Weights of a small GPT-style language model, trained from scratch on English Wikipedia: attention sinks.
Each number is 128 + 24 x the weight over its row's rms, rounded and kept within 0 to 255. Layers, rows and columns count from 0. The size above them is the row's rms in percent of the matrix's.

# layer 2 attention query, 512x512, rms 0.0994, rows 437-447, columns 128-191
size [102  99 101 102 103 103 102 104  99 104 101]
[[111 136 179 199 119 111 158 111 102 110 159 188 124 125 175 131 150 125 141 160  54 102 146 137 111 159  81 176 134 163 154 130 139 136 115 168 185 129 119 102  94  83 141 114  86 119  99 104 120 128  83 152 110 139 143 125 160 164 129 110 168 139 146 112]
 [105 161  84 142 115 113 136 144 155 129 106 128 131 110 129 143 125 102 120 143 129 173 147 139 128 143 147 126  85 138 162 109 167 114 125 168 141  91 145 137  88  99 111 104 145 131 135 133 128 136 176 136  89  92 129 146 145 164  94 136 126 142 120 180]
 [124 164 127 136 168 156 134 106  75 154 135 122 127 101 134 120 103 137 117 107 148 153 142 130 105 100 135  89 122 125  84  96  80 132 134 195 126 105 162 136 157 131 161 112 148 142 112 105 139 116 141 148 155 147 133 128 127 159 108 127 151 120  95 140]
 [130 115 101 133 148  71 136 168 136 147 100 130 108 104 161 102 142 130 139 129 197 153 130 143 102 161 130 171 146 131 136 168  96 121 155 148 170  96 108 126 115 124 142 116 143 134 136 120 137 106 117  82 124 142 132 127 139 151 124 107 149 103 155 114]
 [128  89 150 165 141 124 109 118 123 105 126  95 158 123 144 196 118 133  89 131 121 127 113 187 111 135 183 150 134 101 138 120  72 112 140 163 128 111 142 133 140 145 128 115 121 116 118  95 168 105 130 133 131  95 135 122 147 122 113  98 128 124 147  89]
 [109 129 130 126 113 114 124 125 152 100  82 167 106  91 133 136 123 113 102 142 103 137 118 116 172 114 120 111  65 137  86 110  95 101 113 127 125 114 105 119 143 122  80 121 149 126 125 177 120 134 125 115 134 101 104 113 120  97  88 132 111 117 133 129]
 [174 120 125 127  87 120 134 127  92 105 115 142 103  82 122 127 132 145 123 149 113 117 112 185  97 128 154 121 155 154 178 107 129 150 153 159 146 184 139 151 165 121 142 168 150 115 108  89 102 146 127 133 137 121 121 143  94 122 145 140 172  96 153 112]
 [167 132 141  82 103 120 155 150 108 154 129 108 116 131  67 142 171 158 139 100 137  96 167 138 148 126 115 152 134 157 126 110 140 141 117 172  98 154  91 154 120 125 126 135 135 118 119 140 139  88 130  79 120 113 118 134 133  63 140 166 137 129 157 102]
 [120 135 147 103 134 146 133 158 160 113  66 150 137 124 181 126 118 155 133  79 114 144 146  88 117 117 107 155 104 169 165  86  86 156 118 154 139 115  97 103 131 130 156 126 115 145  93  84 117 134 122  96 119 127 138 122 155 143 114 167 121 113 101  78]
 [140 173 161 168 128 138 129 113 150 124  85 160 110 104 141 158 131 171  86 151 115 143 136 152 101 120 145 156 159 167  96 133 190 143 105 110 123 126 120 121 157 147  98 155 114 186  95 137 122 132  91 119  72 124 154 143 157 115 182 118 136 121 119 103]
 [143 172  89 156 162 132 118 124 106 146 113 123 132 140 101 121 136 103 140 120 111 132 142 122  94 103 138  72 134 119 170 124  94 109 111 128  86 154 112  89 148 104 112 102 112 129 113 118 140 144 115 112 109 103 144 135 140 144 132 164 148 167 127 136]]
# layer 2 attention key, 512x512, rms 0.0993, rows 437-446, columns 128-191
size [ 98 108 103 105 101 100 102  99  99 104]
[[145 121 106 184 100 124  93 149 126 181 181 164 124 138 118 109 123 114 127  99 200 141 113 183 122 112 169 142 129 131 158 127 118 116 121 129 134 113 144 134  96 130 170 106 150 116  77 128 155  99 140  93 113 121  95 128 123 147 127 117 143 133 159 141]
 [118 121 122 187 109 155 108 127 152 166  92 143 153 131 146 154  89 170 125 134 106 124 143 147 115 116 133  91 129 153 147 146 178 111  83  88  84 138 104 162 113  93 132 110 145 164 155 135 133 129 149  89 125 113 169 115 156 149 117 130 142  98 150 107]
 [109 131 122 137 127 125 135 175 139 139  82 151 153 131 153 136 113  96 144 154 127  88 121 134 111  91 141 178 140 112 124 114 110 165 122 146 198 113 133 134 109 154  93 136 117 151 153 168 130 131 146 102 119 138 121 127 133 136 156 112 101 121 137 168]
 [ 88  99 126 180 121 169  93 120 129 150 143 172 131 160  88 121 157 137 177 129  94 148 132 119 130 164 164 189 148 130 131 126 104 138 116 169  98  95 155  82 137 147 144 117 167 147 143 137 125 106 101 155 149 123 160 118 128 106 135 118 141 165  63 131]
 [138 122  86 187 146 125 110 140 151 152  63 171 169 140 168 188 162 139 105  94 130 131 129 145 119 126  96 120 169 133 124 100  79 120 156 129 126 100 141 114 102 151 149 146  66 127 121 143 118 133 126 104 102 142 155 127 132 122 126 128 108 119 101 143]
 [152  86 112 102 142 114 109 100 150  85 117 129 168 124  98 143 145 122 127 114 143 129 145  88 117 138 141 121 100 173 120 149 104  88 133 122 124  94 137 131 108 173 108 100 158  99 106 134 146 110 141 168 140 152 139 113 164 108 136 140 125 159  94  99]
 [108 161 160 135 167 134 116 109  88 144  77 106  99 139 141 112 114 140 121 122 158 135  89 179 132 120 161 155  81 140  97 114 125 147 114 123 143 128 106 114 119 132 117 160 133 129 112 145 136 136 125  87 120 124 140 127 115 123  96 131 127 150 124 125]
 [121 129 108 106 163 136 143 128 145 110  98 116 196 163 128  90 122 118 138 145 176 106  99 129 105  81 133 161 124 118 129 137  92  99 124 115  96 110  69 157 165 131 161 110 148 109 130 143  98 151 116 116 167 112 117 157 129 101  64 157 126  98 105 136]
 [102 174 117  95  87 113  83  92 169 124  96  84 170 126 149 123 125 134 131 135 139 132 120 135 165 106 126 236 115 140 102 127  79 138 125 148  89 114 132 136 134 128 118 179 162 135 110 108 142 113 119 131 106 120 126 165 105 124 150 107 135 128 132 122]
 [105 159  95 116 118 113 135 138 128  95 143 124 157 103 146 163 126 141 153 143 159  78 100 108 166 149 150 142  88 130 157 147 191 110 147 106 122 132 133 137 114 148 113 117 107 141 165 155 120 133 134 147 140 114 159 148 102 128  88 138 122 144 107 154]]